config.yaml
d_model: 160
d_mlp: 320
vocab_size: 2048
activation: "reglu"
qk_norm: false
attn_scale: 0.177
init: "uniform"
init_std_o: 0.0324
init_std_up: 0.0324
beta1: 0.95
beta2: 0.95
schedule: "wsd"
decay_fraction: 0.917
Each number is 50 + 15 x the weight over its row's rms, rounded and kept within 0 to 99. Layers, rows and columns count from 0. The size before them is the row's rms in percent of the matrix's.

# gate: layer 2 MLP gate, 320x160, rms 0.0692, rows 30-58, columns 0-79
# up: layer 2 MLP up, 320x160, rms 0.072, rows 30-57, columns 0-79
# down: layer 2 MLP down (transposed), 320x160, rms 0.0679, rows 30-57, columns 0-79
gate30 095:65 64 44 33 25 30 55 61 55 40 25 62 46 46 61 77 82 34 22 57 60 47 51 39 57 62 62 24 80 55 57 35 30 53 45 22 39 49 31 31 46 40 42 52 44 41 46 53 72 62 42 62 44 38 75 22 67 79 58 54 40 52 65 41 66 63 22 63 69 48 34 49 56 50 19 39 66 40 55 56
up30 087:53 29 46 59 58 32 51 61 57 64 28 36 36 61 59 86 94 67 19 62 65 38 30 42 62 44 34 32 59 61 34 44 65 84 42 34 57 58 37 77 40 72 80 56 57 34 58 36 56 53 12 66 57 48 62 55 70 45 32 73 41 45 76 61 65 41 65 35 42 53 37 48 53 44 66 35 53 57 36 54
down30 090:57 67 45 60 41 50 52 43 34 39 46 22 57 68 42 65 60 21 47 41 66 36 54 48 52 40 60 57 72 52 50 57 42 87 31 27 49 56 53 54 74 48 80 64 53 52 72 44 60 51 34 67 52 78 48 48 40 22 41 31 50 37 64 41 13 21 41 59 85 57 56 23 45 48 11 42 50 62 43 62
gate31 101:37 46 57 52 28 52 39 47 44 29 38 25 51 50 31 48 49 60 63 51 48 77 59 71 48 78 57 55 33 35 62 78 36 39 51 56 50 72 56 29 42 50 38 88 49 38 66 34 53 57 46 51 49 48 37 69 79 45 47 34 63 38 64 28 39 46 48 38 44 52 45 43 90 39 41 56 40 55 43 27
up31 101:43 81 64 70 53 44 45 49 63 78 56 39 51 19 57 47 35 55 74 65 46 50 85 55 82 72 58 67 03 15 54 40 63 35 58 52 79 68 41 49 40 35 65 66 50 60 61 54 61 47 48 61 66 40 57 55 51 49 67 69 63 25 34 44 54 44 64 57 33 63 63 63 43 39 44 44 57 91 53 46
down31 100:77 16 58 25 54 53 56 56 68 73 48 50 12 55 63 41 20 28 53 34 51 60 67 40 39 37 50 50 40 29 57 79 35 61 64 49 39 34 46 60 27 74 43 45 47 68 70 60 43 59 28 46 56 67 36 38 38 44 55 70 46 44 20 51 44 76 44 57 51 51 59 45 35 33 33 51 51 25 67 49
gate32 095:46 63 46 49 13 61 60 45 33 38 23 43 23 48 31 43 57 73 58 46 51 47 62 53 51 79 76 44 67 72 61 20 27 67 56 47 58 75 29 23 30 35 29 46 37 53 52 50 65 47 33 38 54 45 56 72 42 61 70 53 50 33 45 46 54 63 22 42 46 35 47 73 32 53 39 40 28 51 65 36
up32 095:41 59 43 61 73 28 42 35 45 79 60 27 54 67 40 63 32 42 37 60 55 43 46 28 44 44 37 38 59 30 51 66 43 27 47 60 33 32 57 73 40 62 44 50 25 45 46 44 41 42 89 50 40 56 43 25 75 48 42 36 52 45 30 68 35 41 49 57 56 46 30 38 42 52 49 46 33 52 39 52
down32 089:54 54 62 41 43 61 39 53 68 54 58 61 25 42 13 68 24 26 46 26 66 38 54 71 53 61 72 63 61 41 52 27 33 87 38 99 66 55 50 38 44 30 60 65 39 53 50 42 46 62 41 58 49 55 47 38 56 24 67 58 48 39 68 34 83 51 46 45 46 55 81 82 59 57 52 59 59 56 73 58
gate33 103:73 41 48 22 29 47 54 53 55 34 33 52 47 52 41 45 39 35 45 39 55 60 46 50 55 65 46 69 26 33 45 66 23 43 43 30 65 51 17 42 41 66 84 45 50 45 41 53 37 60 52 62 60 53 38 43 55 30 50 29 50 44 39 41 53 48 37 51 61 79 44 60 73 61 47 61 80 47 16 42
up33 104:62 52 42 39 28 50 72 39 39 36 31 56 80 42 70 24 40 68 42 82 57 63 51 56 54 54 23 49 80 41 42 77 59 34 41 37 56 50 70 72 71 58 63 59 42 32 09 39 36 45 67 39 74 49 41 38 57 39 53 47 31 45 66 57 51 39 05 48 51 46 74 72 70 14 51 65 55 52 27 72
down33 093:42 40 42 44 33 33 62 65 39 60 60 55 45 35 91 54 41 59 46 63 43 58 32 41 38 89 49 24 44 41 23 57 69 38 62 39 40 30 45 48 51 50 43 54 51 72 39 41 42 63 45 54 56 71 61 63 49 54 44 51 24 61 34 83 68 50 59 62 58 48 32 71 45 53 58 23 38 55 52 20
gate34 093:42 68 55 58 39 32 52 60 47 81 60 26 21 68 67 69 44 59 71 39 39 60 65 74 82 47 38 52 34 64 38 64 54 61 29 36 62 26 43 34 56 42 75 33 38 43 82 57 53 49 25 32 54 58 48 35 36 63 38 34 48 36 37 37 31 58 60 32 35 42 40 53 73 50 37 29 40 65 55 47
up34 101:55 67 34 37 42 54 73 42 68 86 23 99 52 45 50 47 48 58 26 44 37 58 56 09 48 55 51 42 54 57 42 53 51 51 75 20 36 69 49 75 34 35 35 82 69 54 69 46 39 36 37 59 57 38 79 59 15 23 52 39 60 51 52 53 35 63 60 41 58 36 54 51 62 70 46 42 58 64 66 45
down34 099:11 45 38 54 27 20 60 31 47 56 27 43 58 42 24 61 69 46 44 64 27 78 43 28 39 38 34 67 38 61 72 32 55 47 60 68 37 49 36 44 29 61 24 35 49 56 62 76 52 68 51 25 53 60 50 64 43 76 71 51 66 43 54 68 52 69 36 48 52 75 22 59 55 68 63 56 69 40 55 42
gate35 098:51 91 58 70 73 28 34 63 52 49 75 52 45 78 38 83 51 27 60 42 31 41 30 40 56 51 41 20 46 64 83 39 37 40 39 43 40 61 35 46 45 49 63 40 39 44 71 61 61 61 44 65 42 50 66 42 66 68 65 70 62 28 62 50 45 44 36 67 69 69 32 41 68 30 75 54 40 39 23 44
up35 106:42 42 66 48 41 52 39 34 41 40 53 49 56 57 58 32 57 54 72 47 52 28 55 56 54 69 90 68 41 16 44 69 42 56 37 71 49 18 75 60 29 77 30 58 15 49 26 54 73 52 58 58 81 65 27 33 57 51 68 67 45 48 43 60 62 81 21 47 37 60 66 61 45 28 37 44 54 54 50 27
down35 100:61 73 32 44 26 50 44 40 36 45 40 51 55 34 48 50 53 59 43 39 29 47 56 58 43 63 66 73 44 70 37 43 49 65 27 36 55 41 43 54 45 56 49 84 78 50 68 69 43 59 39 43 74 51 60 40 29 41 48 45 39 56 26 99 34 76 58 73 43 38 48 52 44 69 33 55 37 43 38 43
gate36 096:59 14 48 39 29 43 59 49 42 47 43 57 42 85 49 66 23 46 57 67 42 67 50 67 61 40 53 22 63 62 56 65 31 68 63 68 57 57 25 47 23 60 80 50 70 40 52 41 40 48 57 31 55 47 62 43 49 44 50 51 44 46 36 55 37 55 42 37 51 58 76 35 73 60 66 59 73 28 90 54
up36 102:48 79 78 66 09 40 40 54 49 84 72 31 42 59 45 61 54 53 81 32 46 72 51 57 69 61 55 72 43 44 61 63 46 52 57 47 64 34 49 26 65 59 63 29 41 59 50 26 66 47 46 38 51 38 57 56 55 54 48 52 67 51 58 38 55 73 65 68 68 44 49 44 55 46 48 50 74 76 40 33
down36 101:43 78 60 85 86 52 43 63 47 24 36 32 57 69 70 58 42 51 62 65 57 53 72 62 37 46 65 24 32 30 46 53 53 41 32 68 45 75 37 35 40 53 36 74 33 89 36 49 40 72 73 40 67 51 51 43 23 47 52 36 29 60 51 43 36 44 55 59 49 35 64 46 23 50 82 55 38 27 54 46
gate37 103:71 74 30 36 48 23 23 59 52 31 52 28 55 35 51 56 35 75 67 43 52 34 54 58 41 59 53 50 53 49 56 63 41 62 38 68 61 46 50 40 50 52 76 60 67 21 57 48 41 48 48 52 31 34 69 44 55 66 39 56 87 49 74 16 51 33 39 58 62 26 71 79 62 75 70 53 56 65 38 66
up37 101:70 63 76 36 52 66 31 15 36 62 28 50 70 37 77 62 47 44 51 44 31 38 56 57 49 46 60 73 78 65 62 41 34 50 20 25 37 27 34 55 51 85 51 74 55 66 54 53 71 45 29 62 54 53 33 70 64 40 29 54 25 51 53 69 23 56 35 62 74 83 46 66 33 47 55 45 52 28 24 40
down37 104:63 50 48 32 87 23 48 52 31 52 69 71 36 63 52 52 35 63 54 56 56 43 73 54 60 59 35 65 53 52 57 45 74 67 82 70 35 47 75 61 64 53 70 34 32 61 50 41 33 76 36 62 55 44 83 46 45 29 38 42 52 49 38 62 81 23 54 46 27 64 42 47 39 48 56 66 40 47 68 67
gate38 106:64 42 60 42 71 30 29 56 54 64 65 69 36 50 34 77 70 43 46 22 47 47 49 52 82 73 64 34 53 74 76 29 36 39 47 50 58 52 52 38 49 63 49 57 50 74 71 60 55 38 57 51 44 55 47 39 60 51 48 44 82 29 68 23 37 63 74 49 49 66 46 85 50 82 47 50 83 78 63 79
up38 105:49 49 42 35 69 62 35 45 44 69 57 50 27 65 71 56 42 61 47 73 67 64 57 34 58 82 58 51 54 52 49 43 61 65 39 66 37 57 26 41 65 46 22 50 33 14 77 58 51 31 68 49 44 23 66 42 40 47 29 37 08 59 52 51 38 58 67 46 48 54 55 74 53 89 51 61 51 62 46 79
down38 099:63 64 61 65 29 49 44 54 56 31 31 46 44 56 49 46 52 61 51 54 45 41 49 36 47 99 40 41 28 33 71 61 38 50 66 56 48 74 44 64 43 56 37 26 43 85 22 67 67 53 45 33 42 37 36 37 44 53 81 54 30 39 58 77 41 37 38 46 49 26 62 39 33 33 50 43 55 42 55 69
gate39 094:38 42 62 30 66 64 51 62 70 77 64 44 34 49 71 38 51 72 63 52 33 38 56 41 65 51 58 28 53 63 42 58 43 32 63 43 31 40 49 32 65 55 46 54 34 44 36 66 40 68 61 49 59 43 89 47 47 52 32 78 46 82 19 41 65 81 41 28 78 22 27 84 58 40 31 18 32 59 55 50
up39 099:64 51 40 21 37 48 48 76 40 63 68 52 80 65 52 42 47 44 58 80 53 56 59 51 52 56 50 50 40 54 61 29 63 34 34 44 41 65 84 62 66 40 74 44 35 46 57 53 29 26 45 21 18 48 54 25 41 41 54 70 34 77 40 57 99 59 48 40 33 53 41 46 34 36 39 36 40 62 66 64
down39 101:45 46 50 37 38 23 64 46 39 45 46 67 64 30 53 54 53 37 73 36 44 54 44 40 75 16 46 49 10 40 49 45 45 69 73 76 70 56 35 64 43 36 40 74 42 43 59 27 44 57 49 56 69 52 50 57 57 48 53 20 43 36 88 66 46 58 64 54 55 75 23 36 42 52 53 46 15 53 32 61
gate40 089:49 57 56 31 60 62 40 78 81 66 71 79 67 72 56 41 23 58 66 41 59 24 60 48 70 35 36 61 78 44 71 47 44 64 29 28 38 29 50 44 26 33 34 59 31 44 59 63 49 60 65 49 72 33 64 30 63 44 32 48 82 37 22 54 36 57 67 51 48 55 22 37 39 56 57 35 48 64 12 41
up40 094:80 31 42 48 34 48 62 42 35 43 54 31 43 30 75 79 31 54 57 53 36 71 64 46 24 47 65 31 50 42 56 60 42 23 36 49 41 49 79 26 43 49 71 57 74 66 55 36 34 43 55 42 44 37 45 54 53 75 34 61 58 54 69 55 45 35 62 25 62 60 45 31 46 58 57 52 48 35 40 45
down40 096:53 44 35 56 68 73 56 74 51 67 55 44 55 50 73 48 42 46 57 30 77 46 61 69 66 31 49 40 36 33 38 30 29 67 56 37 55 36 29 28 32 49 59 76 34 53 68 69 43 69 40 33 46 67 50 50 53 25 51 43 77 48 38 53 55 51 67 41 27 38 63 61 31 12 26 54 59 30 32 51
gate41 106:49 63 54 41 41 41 37 50 66 42 64 46 45 50 54 48 41 32 55 41 48 78 53 71 47 62 70 44 43 20 56 65 25 74 43 62 34 30 52 48 82 65 70 55 84 55 63 44 66 42 60 67 63 65 83 38 18 52 62 57 77 49 49 34 48 34 55 52 55 71 36 33 60 58 41 48 29 53 50 74
up41 103:46 43 47 71 26 56 37 29 10 61 50 40 38 66 49 64 39 34 43 42 61 34 52 24 46 45 58 51 65 73 42 39 81 54 58 19 53 61 47 67 47 39 39 56 03 41 49 34 51 46 40 63 61 43 63 28 42 69 52 45 34 60 32 54 47 55 28 36 30 52 50 75 62 22 48 44 51 51 33 43
down41 102:63 03 69 80 48 60 33 66 49 42 30 44 59 43 46 49 99 49 50 32 66 23 69 43 55 77 62 33 50 57 55 46 30 62 56 37 48 62 48 47 47 46 34 57 22 58 72 66 59 44 71 22 38 46 43 68 44 77 72 60 45 40 38 62 36 60 52 61 53 77 44 63 58 37 53 48 61 53 39 52
gate42 099:47 31 75 63 44 42 43 34 45 43 36 62 57 54 27 37 43 48 75 46 32 57 47 36 54 52 43 62 54 32 39 31 50 49 44 44 78 39 51 19 49 52 47 52 72 36 50 49 40 29 57 36 51 41 68 73 28 48 45 27 99 61 22 51 66 48 65 27 66 33 58 51 34 83 54 56 56 42 58 53
up42 098:66 44 63 73 63 35 39 50 44 15 36 46 53 80 54 57 61 50 58 37 74 56 56 37 47 30 60 52 55 34 50 48 62 44 56 55 34 83 63 51 33 67 35 40 46 21 40 37 55 52 30 72 22 79 47 28 61 63 69 61 23 78 44 39 35 60 11 24 39 34 52 71 56 57 54 58 44 33 25 59
down42 098:55 41 44 49 47 62 39 42 39 48 45 71 52 43 63 66 55 35 52 24 52 43 59 75 46 53 48 62 56 27 39 84 58 41 48 65 71 55 22 50 53 51 39 69 49 36 46 42 24 34 85 56 76 64 45 75 48 45 38 51 62 34 49 69 65 30 64 39 32 53 79 40 22 61 61 73 66 59 36 77
gate43 099:33 15 71 26 37 45 78 59 28 39 59 39 28 74 47 58 61 67 60 49 39 61 25 33 45 68 41 56 27 49 39 46 42 53 44 43 35 57 73 61 46 46 38 27 75 48 58 50 57 47 52 37 61 46 66 47 56 44 58 82 45 60 37 66 69 66 22 47 61 62 67 47 62 43 51 27 49 44 38 68
up43 093:37 52 23 59 56 44 52 45 52 43 75 70 31 27 66 55 27 50 65 51 55 36 57 34 64 43 29 54 37 33 68 34 65 65 72 64 52 65 47 34 58 45 49 56 55 50 50 46 39 24 37 41 67 63 27 34 35 16 53 79 54 51 68 34 47 50 54 44 46 57 45 50 52 55 46 76 60 37 54 44
down43 094:59 41 63 58 60 83 48 72 66 41 43 74 38 37 84 43 81 52 31 41 64 40 63 31 58 34 56 65 36 53 20 73 57 66 54 64 46 53 42 39 43 61 23 32 39 87 50 46 43 55 52 62 37 49 57 62 45 25 33 43 28 45 52 52 45 77 29 62 60 12 54 35 46 39 36 59 41 35 36 61
gate44 094:61 76 78 47 60 38 46 36 56 33 67 48 33 55 59 80 46 53 56 41 70 48 42 14 39 42 56 25 73 65 66 27 41 52 34 49 44 32 30 43 57 61 24 43 65 52 64 58 53 49 62 61 66 50 45 48 58 61 54 71 74 65 42 70 60 66 40 57 44 57 40 43 59 43 76 55 64 52 52 91
up44 092:44 43 29 71 43 50 63 50 26 51 51 65 29 47 44 47 58 42 65 38 23 49 70 59 58 57 29 43 33 29 68 69 47 63 36 45 65 59 65 86 44 38 62 62 46 25 40 58 56 42 42 69 43 59 34 61 71 59 33 20 48 64 37 36 38 31 72 62 65 56 52 28 54 68 49 53 35 33 50 21
down44 092:26 87 53 63 54 63 50 73 30 60 36 48 54 58 40 53 69 68 45 53 59 38 58 54 24 43 53 55 49 57 59 28 37 77 40 56 53 58 59 56 46 46 36 53 36 08 46 60 46 43 56 45 46 65 45 43 26 42 72 87 56 86 77 32 66 52 77 74 49 96 62 32 45 52 46 74 59 57 61 41
gate45 104:57 41 52 43 76 63 42 66 37 53 37 52 62 77 46 53 65 38 38 64 55 53 48 67 70 43 26 61 74 79 60 53 38 61 32 59 46 77 44 53 35 46 55 54 76 57 57 45 53 62 44 39 65 44 52 62 53 34 58 52 40 12 14 42 61 86 60 61 74 39 42 63 58 59 51 60 64 68 15 44
up45 101:47 47 62 18 39 55 68 54 61 23 45 45 42 45 54 76 55 30 41 37 52 52 52 38 49 21 32 70 30 54 65 53 57 38 39 62 64 18 58 53 45 52 36 40 61 32 32 62 64 47 34 55 41 63 58 61 45 10 12 69 61 63 41 35 31 32 46 60 35 28 31 61 37 42 59 52 40 51 50 62
down45 101:58 53 35 63 51 55 53 44 49 38 43 13 25 50 34 54 41 92 43 44 48 57 37 53 57 69 51 55 56 59 60 37 64 59 67 73 48 72 67 27 49 54 61 64 25 58 60 30 69 49 57 37 56 40 37 39 77 59 52 56 63 66 57 41 57 38 43 33 69 60 57 21 41 60 56 39 57 44 58 85
gate46 101:49 67 72 58 66 58 48 69 42 30 77 27 38 40 39 51 33 43 57 55 47 40 51 71 79 38 43 58 64 54 33 67 22 22 48 43 52 11 68 58 66 75 05 44 16 40 52 51 38 37 30 48 42 55 45 50 51 52 52 41 49 41 47 57 38 72 43 24 50 54 51 39 20 19 46 43 63 48 45 28
up46 103:59 53 32 57 53 32 47 56 69 30 54 37 62 56 61 49 46 65 68 30 47 24 52 40 24 51 47 30 54 36 40 35 41 18 35 53 56 43 76 50 47 47 58 65 17 56 31 44 21 70 62 46 76 73 44 37 34 40 37 16 42 49 52 40 46 54 75 44 43 31 61 36 55 43 50 33 56 41 53 56
down46 104:46 44 37 67 51 50 51 46 57 39 60 31 69 99 62 41 58 30 40 46 37 53 62 37 66 48 43 45 46 43 45 33 40 64 41 54 29 50 44 39 49 50 64 44 49 72 70 44 54 46 51 35 41 80 90 66 55 73 81 37 50 63 54 41 38 51 41 42 46 40 49 71 56 35 52 59 23 31 07 39
gate47 106:36 62 72 08 68 71 56 50 48 31 44 23 39 66 43 51 78 70 37 46 69 57 45 63 22 69 59 71 47 46 69 44 36 39 57 65 42 70 41 34 35 56 43 48 47 42 15 50 45 57 60 65 44 61 44 58 26 38 58 40 50 36 37 56 65 57 53 53 22 46 43 46 45 58 58 73 60 64 32 47
up47 105:61 72 44 69 63 48 46 40 49 56 61 50 54 43 60 53 76 38 42 43 49 34 36 16 67 36 62 59 40 47 51 75 73 32 89 53 49 48 48 35 43 27 66 41 45 49 22 73 45 69 36 35 40 45 33 31 75 65 27 49 49 42 47 43 57 47 70 54 44 41 56 58 26 44 37 56 37 60 42 56
down47 105:42 42 55 61 51 66 39 51 94 39 48 55 70 65 51 74 45 59 63 37 28 46 50 49 71 75 60 54 68 52 56 44 37 74 56 53 43 43 48 70 56 70 67 46 35 39 80 37 55 49 56 50 42 53 24 69 52 35 59 47 71 63 37 71 69 60 59 53 75 71 49 47 38 27 45 47 45 45 35 70
gate48 106:25 62 69 41 72 41 61 29 59 38 54 69 63 49 35 50 51 19 60 46 35 56 59 41 61 46 45 37 60 56 57 44 52 68 44 40 64 03 25 31 32 30 65 63 53 45 43 30 17 42 65 63 24 63 30 64 40 40 38 45 50 51 49 61 63 68 46 59 57 53 61 33 57 28 33 37 39 35 53 58
up48 101:58 50 65 43 36 69 73 27 36 50 28 38 36 48 34 87 65 67 36 49 63 59 79 55 48 47 53 46 36 48 43 24 46 48 49 41 72 55 30 76 51 39 37 69 54 66 40 46 65 65 58 45 61 69 61 42 29 55 40 92 77 76 31 75 34 59 47 39 57 50 76 37 58 41 76 82 46 47 37 44
down48 101:57 84 56 67 41 33 68 66 63 57 60 64 56 41 59 40 57 54 39 43 54 25 59 66 41 36 53 40 36 66 85 48 64 50 64 83 34 75 65 36 74 56 65 78 33 68 36 67 64 55 44 66 67 59 27 57 48 42 18 59 34 37 29 41 50 39 53 13 55 41 56 45 42 80 50 55 80 33 33 67
gate49 100:82 66 57 44 69 64 31 84 48 42 36 36 31 58 41 40 66 46 58 74 45 28 57 28 51 48 33 61 64 35 28 32 33 59 36 37 60 52 36 55 61 31 63 49 38 60 43 45 62 36 50 27 39 77 40 29 18 48 41 52 44 51 35 48 55 52 67 54 49 49 40 43 55 63 42 68 65 45 54 75
up49 105:50 58 49 52 48 43 37 60 58 42 13 35 85 35 49 44 74 68 59 78 57 25 28 48 61 50 33 65 17 47 50 65 40 64 32 44 41 47 35 50 70 40 41 65 51 51 52 49 47 65 56 52 46 52 52 79 40 71 79 56 45 48 45 66 82 41 51 10 39 61 29 47 35 56 64 60 52 21 52 73
down49 106:49 59 66 55 64 06 47 35 25 25 80 47 43 57 53 41 67 26 55 41 49 67 58 63 30 21 47 52 49 55 67 33 32 34 70 66 71 70 50 32 48 55 44 33 53 83 34 60 21 47 45 65 59 37 63 56 55 92 44 12 35 41 41 54 49 61 36 49 18 27 49 62 54 35 44 42 50 19 33 48
gate50 107:53 52 33 42 54 41 32 56 31 65 17 31 60 58 43 65 62 49 58 71 58 56 34 41 71 86 43 16 54 62 53 42 49 47 42 67 82 71 36 57 26 46 32 67 48 30 51 70 38 39 35 54 47 55 60 73 40 40 24 49 65 60 50 23 81 51 66 60 39 62 39 33 62 33 35 49 66 39 47 29
up50 106:80 57 73 46 54 42 52 23 64 39 50 37 39 59 22 34 46 56 78 48 21 52 42 40 29 54 54 60 36 39 44 58 45 44 30 40 45 37 29 55 76 55 56 16 20 56 36 36 72 50 56 57 66 24 52 29 55 63 55 71 47 49 53 48 27 55 46 37 68 37 46 30 45 71 41 43 53 63 63 46
down50 105:61 70 64 64 63 44 49 69 30 39 55 72 31 48 47 35 31 77 28 31 45 68 75 25 44 41 57 25 69 48 70 41 68 55 57 43 57 46 50 67 32 70 54 44 22 50 50 59 37 78 79 67 66 76 49 36 40 69 70 33 42 31 65 60 47 29 60 51 44 52 49 69 22 35 48 36 47 33 32 31
gate51 105:25 58 45 28 26 49 42 70 56 56 58 37 26 61 51 45 72 21 41 42 37 40 39 44 67 67 44 67 24 45 65 32 37 68 53 63 31 74 50 47 38 67 56 46 79 46 66 53 55 75 51 54 38 51 65 43 39 64 37 57 48 65 70 23 37 52 39 41 43 49 76 89 48 64 38 29 36 37 59 26
up51 111:47 60 28 40 32 46 54 60 29 62 48 43 52 44 51 43 55 36 28 55 45 73 49 73 70 54 40 31 42 45 62 30 46 43 38 40 50 63 42 55 20 49 37 53 49 61 51 38 49 59 52 55 64 05 43 44 28 12 54 71 42 63 52 43 38 56 41 59 49 52 55 53 59 31 50 58 21 57 27 23
down51 106:34 42 41 36 41 62 41 42 36 45 58 58 59 51 77 52 49 35 67 66 41 40 44 62 58 45 36 51 53 42 60 27 44 61 56 50 70 44 45 08 43 37 12 39 54 67 38 48 35 61 56 53 46 32 50 70 47 48 54 20 35 47 65 57 48 45 54 41 47 52 36 53 35 72 28 63 63 25 50 69
gate52 093:43 66 44 55 61 58 49 62 39 53 51 49 59 55 42 51 32 49 55 48 53 41 77 27 34 73 67 31 82 40 81 45 28 63 45 70 47 29 26 35 48 47 69 46 49 29 64 55 53 33 43 41 66 52 45 29 83 67 56 34 56 55 59 47 64 36 48 46 33 57 44 60 68 67 59 45 56 27 75 51
up52 090:35 50 77 34 57 38 55 44 46 80 40 35 41 72 55 44 70 50 33 58 62 54 64 67 69 46 70 45 62 50 48 43 16 73 64 44 53 38 55 27 47 26 39 85 43 88 53 71 59 33 99 61 40 67 48 73 51 27 39 58 45 54 39 39 47 47 53 31 52 31 35 84 61 61 64 37 58 57 35 44
down52 093:30 53 78 42 61 43 46 47 38 57 62 42 20 53 34 46 63 75 38 60 30 30 42 63 54 39 60 45 40 70 31 36 88 39 83 67 41 74 45 30 21 60 45 20 50 67 30 84 54 60 22 60 47 58 46 57 27 52 52 56 62 57 46 50 59 73 46 61 47 65 26 33 42 34 64 38 39 61 43 47
gate53 101:50 70 59 36 57 48 66 67 36 51 38 41 36 29 54 51 43 28 16 72 81 51 41 54 39 16 39 64 48 41 56 40 62 32 55 87 19 62 47 38 25 47 19 18 20 68 46 39 46 41 78 33 51 73 56 71 62 41 49 43 55 46 45 75 54 45 33 65 35 43 55 59 64 42 47 47 45 48 38 41
up53 096:68 36 50 39 72 56 48 52 65 61 44 61 50 54 49 20 84 62 56 38 43 52 43 35 37 34 56 63 41 58 48 56 36 41 66 53 39 32 92 74 53 46 65 62 11 51 55 51 20 62 71 56 38 56 60 49 34 62 65 55 53 63 52 56 38 44 37 36 23 68 47 47 52 59 31 55 40 51 94 46
down53 095:55 65 52 09 29 65 67 61 91 24 56 57 65 52 33 62 44 49 51 55 41 53 91 64 71 31 27 78 65 24 76 30 47 49 41 55 42 49 58 47 59 70 55 62 48 53 58 49 51 50 54 37 20 41 52 64 48 35 35 58 37 44 40 44 49 42 32 41 54 65 43 41 51 58 73 72 41 51 78 78
gate54 099:64 48 72 70 64 21 44 38 63 63 43 70 54 34 32 55 69 81 84 57 41 54 60 51 60 97 31 47 57 61 51 52 38 74 56 32 39 38 33 51 68 39 50 44 34 17 36 40 47 72 32 34 70 45 48 65 30 52 42 67 49 36 41 67 47 52 49 53 38 56 28 40 73 47 25 39 28 35 59 53
up54 097:69 43 58 39 49 67 72 40 68 46 90 36 53 34 53 31 59 42 57 60 48 48 40 67 74 58 32 61 38 54 30 67 49 54 40 45 48 71 42 56 18 33 43 52 27 59 54 71 22 54 62 42 36 64 58 59 47 23 90 38 55 78 51 46 50 27 61 39 56 72 54 36 41 58 51 71 37 85 19 64
down54 104:47 47 30 23 43 33 55 53 46 28 99 50 51 42 55 59 44 56 52 62 45 67 33 28 27 51 42 75 58 73 37 68 59 52 48 73 50 45 60 47 80 36 69 41 77 06 45 30 40 45 45 73 53 24 56 46 40 42 35 39 67 53 61 59 42 60 52 49 68 64 40 42 49 46 38 31 22 42 75 64
gate55 096:72 61 54 60 56 74 13 52 18 45 39 39 50 64 31 54 67 48 54 61 33 69 53 37 53 49 40 64 52 71 55 47 38 46 45 48 63 52 77 42 60 16 23 57 43 44 53 50 62 38 60 50 40 51 42 38 48 90 58 48 53 63 43 56 50 46 50 56 24 47 00 68 57 59 30 43 68 73 49 71
up55 098:43 73 50 58 55 58 57 66 57 61 66 38 62 69 35 36 69 24 48 49 18 23 60 63 57 57 39 52 34 64 37 45 45 63 52 31 38 39 78 52 35 39 57 43 32 70 28 54 29 35 73 30 70 43 65 82 63 47 50 62 37 57 23 64 28 63 69 43 29 64 23 54 50 45 63 60 28 71 59 67
down55 099:47 52 63 62 41 47 40 75 35 60 64 35 65 72 49 64 35 29 36 51 59 28 25 40 71 30 71 41 46 18 80 77 60 22 50 79 76 52 50 90 58 41 38 44 48 47 55 44 42 49 40 38 64 22 50 60 42 73 60 56 65 57 48 38 38 65 70 40 50 55 23 85 35 41 29 37 40 53 61 62
gate56 107:50 54 23 46 63 48 55 65 81 24 47 43 37 62 34 73 56 42 49 66 71 41 41 60 50 44 38 36 33 39 45 40 32 63 22 58 25 45 47 60 51 71 23 39 33 39 46 68 38 43 53 56 44 57 47 23 40 66 70 56 67 54 41 57 62 44 77 56 38 74 39 51 46 63 51 46 66 55 42 65
up56 108:40 45 49 51 58 43 70 38 56 39 52 71 30 64 58 39 37 48 52 51 88 46 33 37 48 45 56 76 24 58 67 45 64 77 46 50 57 62 21 47 37 27 63 20 39 51 49 62 67 77 34 35 44 31 50 70 84 53 48 43 43 31 62 59 62 54 61 42 70 44 57 74 67 51 56 27 59 61 57 73
down56 109:67 43 19 60 35 61 38 65 47 46 70 74 56 27 61 49 59 51 47 67 33 45 50 42 64 36 76 59 29 49 47 59 36 51 31 59 75 51 74 31 66 64 50 52 52 58 88 45 35 51 70 55 48 40 61 41 46 46 48 53 75 64 57 58 65 66 64 56 51 47 45 40 51 64 56 59 40 65 33 58
gate57 095:46 63 59 31 53 53 34 45 65 45 46 25 54 45 23 61 49 62 39 65 49 67 43 46 35 44 43 30 42 55 55 57 54 51 69 38 51 54 65 68 81 67 71 62 68 51 42 53 64 32 48 34 46 41 37 68 64 45 54 41 38 48 37 56 42 26 47 65 40 74 58 60 71 30 37 00 39 73 80 14
up57 093:57 17 53 51 23 48 71 78 44 53 53 73 36 40 42 46 65 59 46 57 47 31 39 53 46 37 52 60 43 46 60 41 53 72 40 41 61 79 64 31 51 26 60 35 64 61 58 43 52 54 58 73 56 55 63 60 43 59 60 58 38 50 58 77 46 56 48 43 56 31 81 49 73 67 68 99 55 31 47 70
down57 094:49 51 12 64 88 44 46 49 66 51 47 28 51 34 66 27 35 48 41 84 62 42 30 43 39 62 49 61 77 75 48 34 48 60 25 39 75 78 43 41 53 40 55 70 41 47 67 74 26 53 51 52 23 64 36 22 34 31 32 63 50 36 83 37 57 61 31 39 36 65 37 63 71 88 35 55 22 59 60 71
gate58 096:51 64 61 40 41 67 54 49 66 27 83 47 54 37 60 37 67 19 54 42 46 20 39 28 36 71 66 49 64 38 61 36 32 46 45 88 39 52 49 53 52 67 43 44 42 33 23 66 70 70 91 40 63 84 53 47 38 52 54 47 37 57 21 32 70 57 65 44 33 72 42 53 43 48 43 58 30 70 33 31